Part of a small language model's weights.
Size: 16 layers, vocabulary 8192.
Architecture: RMSNorm before each block, rotary positions, no biases in attention or MLP, tied embeddings.
Each number is 50 + 12 x the weight over its row's rms, rounded and kept within 0 to 99. Layers, rows and columns count from 0. The size before them is the row's rms in percent of the matrix's.

# o: layer 2 attention output (transposed), 384x384, rms 0.0419, rows 56-63,184-191,311-319, columns 0-95
# v: layer 2 attention value, 128x384, rms 0.0337, rows 56-63, columns 0-95
o311 101:39 50 50 47 53 55 57 40 50 43 52 49 61 77 57 64 51 55 62 45 49 59 55 58 43 83 34 47 52 69 58 45 57 44 58 70 44 46 40 61 62 50 56 51 53 63 43 64 48 45 43 57 54 53 50 60 41 49 34 48 44 33 43 49 60 39 65 46 43 52 44 53 57 44 43 65 70 46 40 59 25 55 57 57 40 42 24 33 37 54 53 42 66 43 66 66
v56 093:58 51 46 43 35 55 59 40 72 45 29 77 53 62 46 48 50 38 45 49 65 43 31 60 61 56 61 49 33 57 34 46 45 35 69 56 41 59 56 57 62 49 38 46 67 63 59 39 74 51 40 33 52 47 53 45 78 61 42 43 54 57 49 76 37 53 43 58 48 69 55 44 60 47 67 35 47 58 55 52 48 33 40 74 47 64 40 60 62 51 53 33 37 55 33 39
o56 089:40 64 48 34 60 26 42 47 55 45 45 44 62 57 47 46 59 52 39 28 76 40 67 57 57 38 50 38 40 40 56 28 55 52 63 49 69 64 68 73 60 44 58 41 58 40 55 36 67 66 32 38 73 39 57 39 38 47 42 42 31 52 49 46 43 46 40 50 60 64 67 46 67 71 43 59 47 50 53 30 40 53 74 40 49 53 45 57 66 47 51 58 62 53 44 32
o184 099:50 57 59 62 48 45 51 58 48 47 70 44 44 45 31 73 58 41 46 57 44 71 54 49 31 53 35 48 48 38 57 51 60 43 37 55 26 53 53 40 22 47 45 57 38 49 56 49 42 59 56 89 35 56 44 48 51 41 53 52 59 47 57 50 46 44 51 26 41 51 24 66 59 43 43 53 49 47 22 82 43 54 38 47 45 61 62 65 37 47 57 59 57 47 41 53
o312 102:54 40 32 40 34 50 51 74 16 62 50 50 27 51 47 21 42 49 65 62 32 53 37 47 60 65 57 63 60 65 53 55 37 66 44 47 49 44 48 44 50 61 64 46 39 35 30 51 28 30 64 47 34 57 40 46 36 62 64 46 37 46 44 40 59 37 48 64 55 21 51 31 29 61 37 52 53 57 47 51 48 47 40 36 50 25 67 49 41 31 50 52 47 38 54 65
v57 100:52 35 77 62 54 42 33 32 49 54 56 72 41 56 63 54 54 41 52 54 31 66 40 60 54 32 61 43 37 37 55 64 58 56 51 56 38 48 25 61 58 56 66 51 33 35 61 54 42 41 50 39 70 42 63 49 74 50 54 19 40 50 49 42 42 29 40 51 62 52 55 48 37 41 44 46 49 53 55 53 48 52 47 59 33 52 23 56 53 46 54 52 72 49 70 44
o57 088:64 37 51 64 54 35 49 49 55 65 43 37 45 46 36 53 42 27 39 51 85 52 42 33 53 42 49 41 40 64 54 39 36 60 55 53 28 53 30 43 48 50 51 61 61 46 49 40 27 49 65 43 44 40 22 55 41 52 48 51 29 36 50 45 57 61 42 71 68 42 46 48 51 30 65 53 34 33 56 46 59 55 45 42 52 34 46 45 68 47 68 34 16 43 56 63
o185 108:34 73 23 35 46 54 65 37 45 61 49 51 52 69 60 50 51 51 51 66 49 70 41 54 59 52 35 49 49 38 49 55 50 45 56 55 45 47 48 38 38 36 44 33 28 71 74 63 58 59 49 87 34 45 67 55 41 39 48 63 67 64 20 32 75 20 82 48 39 69 63 46 51 43 51 47 56 54 31 67 42 33 51 66 49 57 56 49 45 48 45 46 51 57 57 35
o313 103:58 58 60 34 51 60 44 69 59 49 63 31 66 34 30 47 44 70 50 61 45 27 66 66 44 66 62 55 70 68 37 39 51 43 31 36 47 45 70 50 51 43 41 61 56 52 36 34 75 44 46 40 46 54 66 52 54 50 42 57 54 49 62 73 19 55 44 43 49 62 45 47 49 67 41 49 51 44 51 45 47 44 76 52 64 51 45 46 44 54 29 57 54 44 27 37
v58 095:43 42 59 65 52 50 34 47 49 43 67 68 33 41 65 64 74 57 32 47 41 44 46 59 89 49 52 60 31 46 35 30 34 60 34 50 36 68 59 43 41 49 63 50 52 38 43 15 40 67 57 48 61 41 44 64 36 55 66 62 23 49 47 38 47 55 75 47 56 53 54 44 66 52 42 45 63 51 62 47 58 34 57 70 54 64 49 43 47 54 68 49 82 56 60 49
o58 090:47 47 43 38 49 19 40 59 35 57 43 51 57 53 39 42 57 52 66 56 36 51 69 43 65 52 48 55 64 70 32 67 41 71 39 19 39 44 32 45 47 62 44 57 40 73 55 49 50 33 48 53 53 53 38 27 76 53 47 38 58 35 56 52 48 41 61 43 47 53 68 53 64 47 44 51 71 64 48 29 43 42 66 47 57 63 31 65 45 56 41 35 41 35 65 42
o186 109:72 52 55 40 52 58 67 35 58 31 58 53 56 61 41 63 51 46 23 45 45 53 39 42 47 70 55 42 62 33 61 23 60 57 67 50 50 39 40 57 54 40 35 61 34 47 42 46 43 52 63 51 41 54 76 50 32 57 51 42 38 51 43 51 42 53 53 58 63 34 39 59 55 34 53 45 36 33 47 46 48 53 35 46 36 34 55 61 57 42 22 52 54 51 46 61
o314 102:30 44 49 65 38 62 74 43 46 73 52 38 45 42 65 34 35 45 68 47 79 54 44 33 41 25 52 49 43 56 44 68 60 37 47 93 53 41 57 46 43 74 37 38 65 32 54 65 71 50 40 51 67 39 45 63 41 48 47 58 56 58 49 54 59 38 42 41 37 53 53 46 43 51 57 51 55 55 55 69 57 61 53 49 58 42 41 14 42 61 55 74 49 44 60 53
v59 110:15 34 62 52 60 32 52 45 42 44 39 43 66 72 41 71 59 42 37 57 59 69 57 64 52 61 34 36 57 36 30 35 45 48 57 51 35 62 66 54 68 62 65 20 50 42 36 55 42 57 53 31 67 73 37 52 53 65 31 56 49 71 55 76 47 35 69 47 49 60 47 35 54 37 64 44 74 39 70 51 63 31 35 47 52 58 55 52 59 74 70 63 49 35 73 37
o59 092:37 38 42 67 49 73 63 48 80 43 49 53 53 56 64 43 64 51 54 53 61 53 67 49 78 80 41 60 60 38 71 53 23 58 63 74 58 33 33 60 47 53 60 52 46 52 61 47 40 67 41 18 53 73 43 62 58 69 30 42 45 65 50 57 48 55 52 25 40 34 48 56 46 63 53 60 64 78 67 47 53 52 58 52 52 58 56 36 42 34 47 62 68 57 44 52
o187 107:44 46 57 37 56 36 29 53 49 61 35 37 37 25 42 44 37 56 74 49 50 77 38 50 24 40 47 42 59 62 15 26 34 38 47 40 59 54 55 49 64 41 48 72 56 55 45 51 48 59 68 47 39 54 40 38 45 31 41 31 55 50 30 49 48 61 44 61 52 68 39 58 56 53 33 62 42 42 48 42 57 48 44 68 38 41 38 58 48 62 43 31 52 65 56 57
o315 108:80 67 48 37 38 56 55 52 20 54 66 59 55 55 39 62 56 57 48 47 29 31 31 53 40 52 70 47 46 61 58 65 83 60 34 53 54 58 62 38 38 55 45 60 54 54 57 64 67 23 60 71 64 26 62 38 50 56 77 73 56 39 53 35 58 55 44 70 62 42 48 49 31 49 31 36 44 51 45 49 33 57 59 45 53 55 62 55 63 37 45 47 32 26 52 36
v60 106:51 56 64 26 50 70 40 32 64 53 54 63 61 65 52 33 66 53 52 80 72 57 43 52 47 42 41 64 33 26 26 67 37 65 41 35 53 55 62 39 64 69 45 37 42 65 55 53 47 60 42 52 37 44 56 54 30 27 44 55 47 65 40 60 39 40 51 32 56 60 62 36 30 44 29 46 53 36 54 46 41 23 17 42 42 32 60 46 64 38 46 69 64 40 47 62
o60 094:77 44 35 52 63 50 44 70 28 22 49 56 61 49 50 67 53 41 40 45 33 29 39 38 83 60 54 46 51 55 41 46 72 59 44 66 47 48 50 60 50 34 46 77 43 76 52 52 54 53 49 51 48 54 61 56 42 62 48 53 43 51 54 79 48 56 28 37 54 52 35 21 59 45 31 31 49 47 65 59 43 73 64 59 41 36 44 61 50 78 46 48 59 54 63 46
o188 099:41 61 65 50 36 43 41 62 54 74 21 42 52 56 48 53 62 69 81 72 62 43 59 46 24 21 54 57 59 56 67 45 33 33 42 62 65 64 45 38 29 64 35 43 73 49 54 62 47 53 46 66 56 54 46 53 48 59 52 51 56 58 51 42 73 39 44 54 32 58 46 67 44 59 43 47 19 33 42 37 56 67 57 58 50 49 47 56 56 45 41 59 31 53 43 56
o316 107:57 62 49 33 59 45 60 57 43 57 63 43 37 37 60 40 40 45 46 26 46 86 40 50 52 55 38 60 44 46 59 57 43 67 68 50 56 39 55 44 63 49 54 53 54 30 28 32 47 53 65 46 50 55 54 47 47 59 47 41 55 58 48 30 27 34 63 55 60 32 34 53 60 59 57 58 65 53 33 53 49 52 43 46 42 72 39 50 41 40 51 35 56 38 56 41
v61 099:46 35 39 11 54 34 49 44 42 42 62 42 41 50 52 56 57 61 39 51 55 30 57 44 52 60 61 65 32 62 52 44 59 39 39 41 42 76 56 66 46 66 56 37 35 55 18 37 51 41 60 37 53 66 47 56 44 52 51 56 64 58 51 55 58 47 44 53 40 59 44 35 58 62 52 60 38 28 42 57 51 41 47 38 52 42 36 77 48 58 39 50 45 54 34 39
o61 085:72 58 62 43 52 27 39 58 42 45 44 69 48 41 42 78 54 61 57 61 16 47 43 41 43 17 61 40 33 57 33 52 48 51 56 52 56 58 62 49 43 36 47 63 43 33 47 49 47 54 40 57 49 43 19 50 37 49 52 50 46 48 57 52 39 54 59 50 69 48 64 41 75 55 38 32 47 44 70 48 52 54 45 64 39 48 68 68 37 43 54 40 61 48 28 56
o189 102:44 50 50 64 37 50 51 32 57 38 47 74 58 64 50 35 56 31 60 53 50 55 47 57 55 49 48 58 68 31 41 41 65 53 34 26 77 47 21 58 79 46 50 37 67 70 59 65 35 49 59 32 54 48 42 64 39 36 47 53 44 58 79 39 47 67 55 25 53 72 46 43 40 28 67 42 25 42 64 56 54 52 64 68 46 68 49 62 57 47 54 71 56 59 66 61
o317 111:47 55 49 65 58 75 31 55 49 62 48 29 48 46 54 51 31 35 41 43 67 50 60 45 47 62 43 41 61 47 57 62 42 49 60 38 41 51 60 61 21 72 61 46 56 47 68 56 69 38 54 63 53 49 72 25 61 67 61 53 52 45 30 47 64 41 64 57 32 36 53 69 29 46 44 60 73 71 37 47 49 41 48 21 46 35 52 16 51 39 44 65 62 45 54 49
v62 108:54 74 43 57 50 49 50 47 43 37 55 49 36 39 46 41 42 44 38 42 52 71 56 46 51 49 34 36 46 53 61 58 34 53 42 46 53 50 50 29 39 44 49 40 51 57 42 60 43 37 53 53 58 70 63 56 59 56 59 71 76 54 83 55 38 54 64 56 62 75 39 46 64 41 58 54 27 44 57 60 62 47 29 50 43 38 53 39 40 46 37 49 44 37 40 48
o62 090:46 50 63 36 35 69 52 39 46 54 47 74 76 66 40 52 45 46 41 57 53 56 50 19 45 40 68 38 40 85 53 48 57 41 36 72 43 43 59 39 46 44 47 39 42 65 40 49 49 43 40 46 38 29 41 46 64 53 44 59 36 64 65 26 74 54 61 54 44 42 57 72 66 54 47 53 43 49 46 39 55 45 51 59 52 33 45 58 63 43 36 38 48 43 58 41
o190 105:82 30 52 71 48 39 43 32 40 50 59 44 35 41 46 46 55 50 54 52 52 35 63 84 28 52 55 65 54 33 25 68 55 59 58 46 47 41 49 54 64 63 45 50 37 51 45 45 40 76 34 49 50 83 12 56 28 43 46 45 51 57 56 52 48 51 21 31 52 49 42 57 40 43 44 50 55 54 65 46 63 57 54 55 42 51 37 41 54 51 41 65 34 42 62 49
o318 108:43 56 47 39 50 43 55 74 56 30 57 46 48 54 52 59 62 72 51 61 43 42 31 58 66 40 39 50 47 43 56 51 43 53 42 53 53 54 62 59 44 61 56 65 52 45 55 55 61 37 61 44 78 49 62 40 51 38 50 32 56 36 35 66 23 51 57 46 46 58 60 48 54 57 41 55 63 45 40 59 33 56 49 42 53 62 67 51 75 67 73 58 77 71 59 60
v63 102:34 35 35 41 68 42 28 61 67 64 57 41 45 25 69 57 63 61 61 50 52 62 63 36 55 42 51 78 70 37 30 29 38 43 41 70 56 57 49 58 69 58 35 73 45 27 36 51 56 39 48 56 62 57 42 44 52 24 33 62 47 67 54 66 39 41 41 72 57 54 54 67 56 47 51 63 39 59 38 40 48 34 59 65 52 49 59 55 42 55 59 57 54 68 41 39
o63 097:62 44 53 44 61 60 49 39 56 48 54 50 44 68 39 50 55 36 53 52 49 37 55 62 40 28 55 44 20 47 37 46 72 48 56 41 49 24 41 58 32 47 50 41 61 65 61 57 81 51 48 44 37 62 52 52 51 52 52 34 50 63 48 67 67 46 45 50 60 40 37 41 38 70 47 43 39 36 58 60 37 57 46 59 59 23 44 51 34 44 36 44 53 39 34 66
o191 103:39 49 48 52 58 53 52 44 39 21 74 50 35 46 37 52 64 47 61 55 57 47 68 48 57 64 40 59 69 43 70 61 43 59 39 45 39 65 54 36 54 38 58 60 46 52 37 61 44 63 57 55 67 38 64 79 34 56 36 52 43 40 56 27 57 69 43 49 27 44 53 62 49 38 61 59 55 44 33 49 72 60 39 30 62 65 59 53 66 50 53 33 42 40 61 45
o319 101:45 80 47 75 32 49 61 51 49 66 34 57 62 38 69 44 47 63 43 42 51 40 26 44 56 43 48 30 38 46 33 50 56 28 52 43 62 64 46 40 50 47 57 36 49 46 57 49 24 48 44 46 32 35 35 39 64 39 61 49 40 28 56 51 37 63 63 48 71 55 63 45 68 30 53 38 68 63 46 48 48 42 50 73 23 71 63 53 38 60 70 61 45 59 59 52